Weights of a small GPT-style language model, trained from scratch on English Wikipedia.
Size: 11 layers, width 512, 4 heads of 64 (2 for keys and values), MLP 1024 SwiGLU.
Architecture: no biases in attention or MLP, untied embeddings.
Training: a variant of Adam for these matrices, 346M tokens.
Each number is 128 + 32 x the weight over its row's rms, rounded and kept within 0 to 255. Layers, rows and columns count from 0. The size above them is the row's rms in percent of the matrix's.

# layer 7 attention output, 512x256, rms 0.039, rows 109-133, columns 128-255
size [ 85  87 125 100  89 122  96  95 102  86  98  85 104 106 112 101 106  98  95  86 108 120  91  86 101]
[[ 81 172 158 162  48 143 117 193 147  74  84 116 128  62 155 101  83 142 159 105 168 106  88 192  99 117 145 123 118 185 164 120 144 144 167 127 109 134 157  92 127  83 192 125 114 119 134 185  96 119 145 147 168 167 122 111 154 125 102 124 107 127 160 156  86 146 121 131  85  99 110 191 149 103  80 164 113  57 142 116 126 131 108  80 145 123  83 184  94 110 116 142 128 153 137 146 151 120 144 102 136 168 146 119 129 113 198 131 115 138  95 122  95 102 124 124 125 178 119 116 134 114 142 139  76 126 175 160]
 [ 37 140  90 104 109  95 140 134 176  37 148 122 114 110 153  67 128 101  86 120 137 138 109 140  86 119 136 101 146  83 125 179 196 134 116  99 121 167 101 120 160 193 121 118 160 170  92 152 118  60 159 159 115 102 109  87 137 164 124 127  52 134 151 111  69 135 117 146 169  93 158 131 160 113 154 127 138 117 163  62 126 171  97 103 146 133  67 141 146 176 129 117 125 155 113 157 119 155 140 129 113 174 114 124 133 152 138 117 153 166 103 176 117 115 136 142 139 118 134 115 169 121 133 112  82 137 119 140]
 [106 134  44 172 126 149 132  90 129 113 100 103  85 170 119 127 150 147 154 201 139 118  89 157 175 122 118 128 130 152 142 157  92  90 154 128  90 149 144 148 147 107 133  91 159 156 151 129 150 153 142 143 112 124 114  74 145 154 143  95 129 130  97 134 104 118  70 171 129 118 144 117 144 127 110 101  75 174 133 148 117 108 127 171 132 101  78 145 159 124 154 114 124 128 160 139  94 105 142 141 115 120 140 132 129 117 136 102 155 122 134 132 120 156 107 120 143 133 129  94 150 147 143 111 124 139 123 135]
 [131 127  51  79 126 144 144 134 175 116  98 101  87 128 133  89 107 103 109 186 154 123 165 179 100 152 141 136 104 135 127 116 125  86 164 145 146 148 150 135 145 148 130 141  84  80 126 159 132 138 106 161 100 129 107 128 151 194  75 119  72 128 126 134 149 119 102  50 139 114 131 190 167 138 105 124 129 114 100 113 139 118 122 135 142 112 117 200 132 130 135 132  79 111 135  96 132 115 146 145 155 158 166 137 134 140 142 135 110  91 130 152 148 123 100 184 122 169 104 121 175 147 101 129 107 115 154 174]
 [141 193  52 104 131 144 148 134  70 207 139 172 125 138 146  54 125 107 159 165 119 112 139 174 106  75  88  93 122 129 132 108 130 127 135  88  96 125 139 164  94 143 113 112 112 136 112 148 149 132 114 171  79 148  99 140 112 209 138 158  71 126 144 142 152 149  81 113 145 169 136 121 124 166 176 180 167 118 120 142 160 122 148 116 112 136  94 140 126 127 151  97 151 108 134 126 128 114 189  64 136 116 125 139 109 148 116 148 157 114 118 185 149 124 180 142  84 146  85 126 105 185 133 162 125 129 173 147]
 [ 82 125  94  89 114  97 135 153 148 139  99  89 113 124  99 100 121 133 114  35 119  47 113 141 218 126  81 127 127 134 163  96 126 160 144 156 120 169 121 146  94 180  78 100  97 145 105 134 117  88 156  77 111 186 100 110 102 113  96  99 134 113 140  93 119 145  88 101 124 140 106 139 132 128  83 114 101 139 122 113 115 131 139  99 124  76 119 127 183 133 122 135 130 132 147 126 136 152 167 139 103 148 116 144 115 154 100 111 123 156  98 156 130 129 166  97 112 146 119 128 117  99 112 108 132 120 134  80]
 [158 146 142  70 142 143 106  42 104  93  93 110 165 147 104 137 103  86 117 106  84 137 146 103 165 166  99 163 109 162 124  64  76 114 136 185 103 161 152 130 121 144 136  72 139  76 125  85 121 151 128 141  95 137 108 104 111  89 140 207 104 110 135 114 108 129 139  96  98 112 129  76 105 118 104 104 104 141 135 135  61 105 111 118 120 146 137 106 137 145 110 137 123 153 132  58 124 120 156 179  72 155 151 126 123 128 119  86 149 103 128  80 111 118 118 141  85 109 138  95  91 115 148 138 103 107 136 129]
 [119 122 135 117  87 146 172 141 156 167 220 132 124 123 107 112 156 135 125 188 142 173 149 161 154 139  72  89 123 187 141 172 222 135 118  62 123 191  78 138 137 138 103 171 147 196 142 160 165 116 164 161  58 161  80 194  59 132 136 130 119 144 117 118 141 110 129 154  80 157 137 130 133 151 208 149 116  99 121 113 156 143 159 150 155 213 108 128 132 136 107 117 150 127 107 135 226 142 134  96 129 146 119 139 136 149 109 182 151 140 141 157 175 144 159 165 113 130  82 164  73 151 164 122 124 136 124 106]
 [180  74 156 149 120 123  89 141 129 121 104 109  54 139  76  90  92 120 130 121 133 151 162 145 131 117 153 112 173 114  98 218  99 116 148 169 124 116 136 139  65 112 151 205 181  76  95 132 164  84  85 124 168  95 129 134  89 143  78 154 175 116 219 175 155 104  90 155 148 131 116 125 124 141 109 128 127 134 108 151 108 155 125 106 112 153 131 128 154 131 143 100 197  86 128 168  82 120 112 157 134 137 141 124  86 132 159 176 130 118 114 117 141 114  87 115 141 102 111 142 101 162 127 146 174 115 188 184]
 [ 94 184 145 143 107 115 101  94 139  93 145  58 145 153 154 113 119 134 165 151  98 109 147 137 122 177 111 113  66 154  77 154 180 120 163 181 106  79  90 201  88 141 101 118 138 147 120 106 121 129 108  83  79 140  65 118 189 195  90 167 102 121 108 146 117 164 163 131 111 103 128 118 107 115 153  67 110 163 119 110 111 153 157 147  99 134 113 139 127 181  99 128  93 143  92 102 170 123 146 137  64  85 104 189 114 141 111 113 160 127 121 123 147 107 150  70  49 142  93 122 166 152 101 136  98 133 106 137]
 [127 121 117 189 138 185 114  75 121 155 144 110 159 113 135 145 131  94 115 100 140 147 143  93  87 147 103 150 112 138 104 139 157 141 150  96 111 120 119  91 151  98 144 137 160 111 100  96  76 129 182 117 141 118  96 131 167 150 141 105 115 165 130  72  96 124 115 174 142 174 114  69 103 153 119 109 114 144 146 115 124  79 142 115 157 154 126 118  78 146 105 115 103 167 127 125 147 130 157 115 123 119  99 142 122 115 108 129 146 143 116 107  87 122 129 166 153 125 107 114 179 135 124 127 138 149 122 128]
 [ 88 131 103 112 150  53 152 121 144 103  51 137 118 138 136 113 169 130 131 129  76 127 143 150 138 104 140 154 116 119 173 154  83 110 200 102 155 144 106 138 103 102 134 114  95 104  94 102 132 176  94 159 133 191 114  78 165  76 172 136 137  98 112 111 123 118 144  93 117 122 130 174 131  79 100  68 160 103 135 114 157 167 152 111 108 152 161 181  99 135 138 146 156 137 163 116 113 144 119 118 120 106 198 141 100  80 134 106 124  95 146 121 157 143 119 154 118 157 135 112 159  89 134  65 123 135  96  87]
 [140  59 147 111 158 105  83 100 136 130 193 127  79  63 126 102 159  76 107 144  77 112 156  97 159  82  85 108 116 113 136 216  84 101 105 169 112  68  93  90 116 130 117 102 146 135 135 169 104 120 122 176 187 126  65 183 100 115 107 107  87 151 162 103 130  69 125 107 110  69 132 104 151 155 144 124  98  99  99  84 163  94 131 143 100 143 152 117 132  83  88 118 123 145 129 155  98 113 124 123 117 110 123 119 115 139 113  74 147 155 139 152  98  76 128 197 139 114  92 172  86 137 101 150 132 132 110 119]
 [ 88 144  81  78  97 125 152 153 109 150 154  77 109 108 136 203 154 174 149 184 154 159 135  93 112 112  69 118  38 143  34 153  83 123 148 111 122 153 123 179 117 134  97 112 122 146 146 113  99 127 145 130 145 121 160 164 148 162 154 144 174 108  80 109 127 140 130 106 104 141 153 150 128 137 152  78 130 125 148 172 133 168 111 144 142 130 134 100  89 136 132 129  79 150  58 117  92 131 142 131 137 153 156 169 136 137 121  94 142 124 117 127 132  94 131 124 166 111 168 141 161 160 144 156 154 127  81 132]
 [141 140 142  56 140 124  83 159 108  81 191 169 176 122 137 150 168 119 106 176 184 107 158  98 128  59 160 134  92 119 148 103 200  89 122 135 144 110 183 142 133 131 131 107 100  86 132 113 116 144 164 109 118 138 119 130 182 189 123 110 139 167 131  75 169 147 179  99 138 112  86 186  95  91 144 151 140 106 138 159 170 141 141 152 158 102 132 105 135 101 160 115 101 127 131 132 159 131 135 157 118 115 171 131 128  94 126 115 113 122 127 123 103 163 112 125 152 119 118 137 199 159 133 118 137 152 150 118]
 [108 122 130 114 119  78 140 124 160 104 147 183 120  66  76 146 136 102 142 125 162 134 133 197 211 117 135 155 104 176 120 130 142  72  73 141 175 121 164 101 133  96 163 122 152  75 108 105 149 106 120 170 126 160  85 178 136 124  40 138  63 138 151 147  88  98 130 101 110  98 127 154 176 115 144 170 121  88  87 147 164  93 145 114 171 119 126 172 163 109 122 135 103 139 120 124 131 111 121 115 177 169 147 159 129 124 154 141 143  91  72 115 133 105 137 192 104 158  86 127 135 105  71 126  88 125 156 158]
 [149  88  62 128  99 140 169  96 164 165 145 147 162 122  80 103 109 151 103 165  74  92 128  87 132 113 167 103  73 113  88 156  93 148 153 180 140 132 174 125 116 141 183 126 162  66 131 128 156 119 103  48 130 203 122 174 132 106 118 112  64 183 177 174 156 106  79 127 138 172 205 100 123 128 146 115 166 132 113  80 106 166 144 123  74 105 105 111 135 109 169 101 108 103  88 131  79 137 158 173 155 114 178 125 137 120 184 134 166  77 109 129 168 113 101  87 116 124 113 138 153  96 123 147 107 186 140 146]
 [ 76  87 134  74 119 160 164 133 138 129 146 110 140 142 168  92 127 155  99 119 134 114  88 139 156 135 160 134 182 138 105 122 111 105  80  79 152 108 137  67 162 127 130 122 139 181 134 117  99 105  86 158 119 130  81 115 168  78  57 146 105 130 123  84 121  62 131  98  91 169 138 130 150 130 154 110 138 134 153  63  77 133 144 148 137 100  94 134 145 146 114 126 139 145 126 126 139  85  86  96 114 123 132 128 150 122 135 142 130 188 114 103 119 107 101 184 152 128 123 129 174  52  66 106 118 146 146  95]
 [ 81 141 141 115  85 159 106 159 105 125  69 141 118  94 126 143 137 144  72 114 153 143 180 164 126 154  37 118 103 125 127 143 185 141 100 147  81 108  81 170 141 129 140  64 161  97 168 118  95 147  64  68 118 159 111 127 149 131  50 201 145 154  83 170  66 133 124 112 102 142 121 127 143 128  99 125 146 109 152 122 122 128 104  87 140 123 170 126 124 129  50 123  77 114 137 137 154 106 131 160 114 130 112 143  66 109 145  90 142 101 150 143  95 138  59  93 125 165 113 124 132 140  99 149 135 149  74 129]
 [143 135 227 126 128 111 148 161 131 130  87 140 111 146 115 148 153  42  84 105 153 112 172  81  90  62 125 115 200 143 187 104 143  89 157  94 142 152 130 156 156 116 110 103 115  98 156 147 137 148 118 108  94 151 107 120 169 137  80 155  97 125 113 157 138 148 206  85 108 105 151 183 129 146 147 134 134  92 110 117 160  87 132 126 139 108 132  88  96 107 140  88 148 178 138 105 154 106 128 159 142 127 165 155  93 116  73 138  95 118  96 147 106 118 133 168 109 137 138 140 145  96  90 154  71 116  97 158]
 [140 167 137 110 151 139  80 123 106 121 132 105 105 145 136 129  76 144 150 192 118 100  98 143 103 113  76 137 136 103 161 123 125 148 208  81 100 172 213 121 112 113  76  83 105 134  87 115 110 148 102 112  88 146  98 151 133 116  78 129 178 136 139  85 145 153 119 122 136 157 108  95 100 141 131  98 125 124 174 141  95 147 144 177 124 124 154 109 106 117 107  95 124  97 165 149 133 141 176 126 141 157 177 162  94 109  54 122  77 131 123 127 110 147  97 114 101 138 103  93 129 138 114 110 180 122 117 100]
 [100 166 157 135  62 174  91 104 141 120 124 174 149 100 159 130 123  92 150 104 161  61 108 128 154 133 125 144 140 139 145 130  97 110 106 154 116 140  55 132  82 168 106 120 179 129  98 117 142  87 124 139  72 141  94 126 160 136  95 188 103 153 114 158  99 174 176 137  88 161 121  89 111 111 126 117 163  85 167 136 116 121 158 117 146  85 125 120 139 125 118 130 119 158 124 144 105 122 114 145 108 141  89 124  92 186 107 102 154 108 133 122 138  91 125 108 107 149 124 109 162 137 122 174  95 160 108 143]
 [ 65 143  86  75 160 107 154 151 152 139 124 111 140 159 129 199 124 131  50 122 131 179 116 121 175 140  81 163 177 158 118 151 126 155 147  85 124 165 157  82 116  97  76 186 149 118 123 151 140 155 129 123 129 140 160 187 151 115 168 123 147 115 125 125 135 146  98  79 180 143 121 109 135 153 118 135 149 149 144 167 145 151  53 115 112 178 134 141 146 124 130 161 182 127 136 175 134 158 114 106 129 140 146  93 122 113  80 153 111 140 154 138 107 154 147 118 140 117 139 176 145 104 150 142 168 136 114 147]
 [ 99  87 169 169 206 146 156 110 129 129 138  90 127 129 127 188 110 101  89 120  64 128 135 138 152 126 126 114  95 110 160 173 155 124 142 187 130 118 124  95  39  92 112 148 165 136 120 132 157 209  82  95 126 132 151  86  87  97  83 143 132 157 145 114  92 123 166 184 171 147 161 126 142 143  97  79 114 154 127 176 112 125 148  97  89 117 161 109 146 108 118 112  87 132 172 130 152 109 110 148 117 164 128  96  71 101 104 116 150 125 147  95 159 176 114 145 134 117 170  99  93 120 125 111 166 165 100 131]
 [121 103 140 134 104 141 141 161 170  69 205  82  97  54  97 137 129 116 124 148 131  98 140 127 116 155  91  98 108 162 125 164 135 117  71 138 126 110 144 155 206  37  99 114 145  51 186 108 151  65 117  65 143 107 142 121 139 131 105 135 107 133 117 115 143  73 128 154 123 128 157 168 140  89 179 145 101  75 119 125 141 116 159 136 106 118 118 119 112 151 128 114 136 145 110 127 110 104 121 147 114 143 109 150 162  44 138  92 118  80 108  62 151 105  96 144 174  78 129 104 137 108 104 177 105 154 118 121]]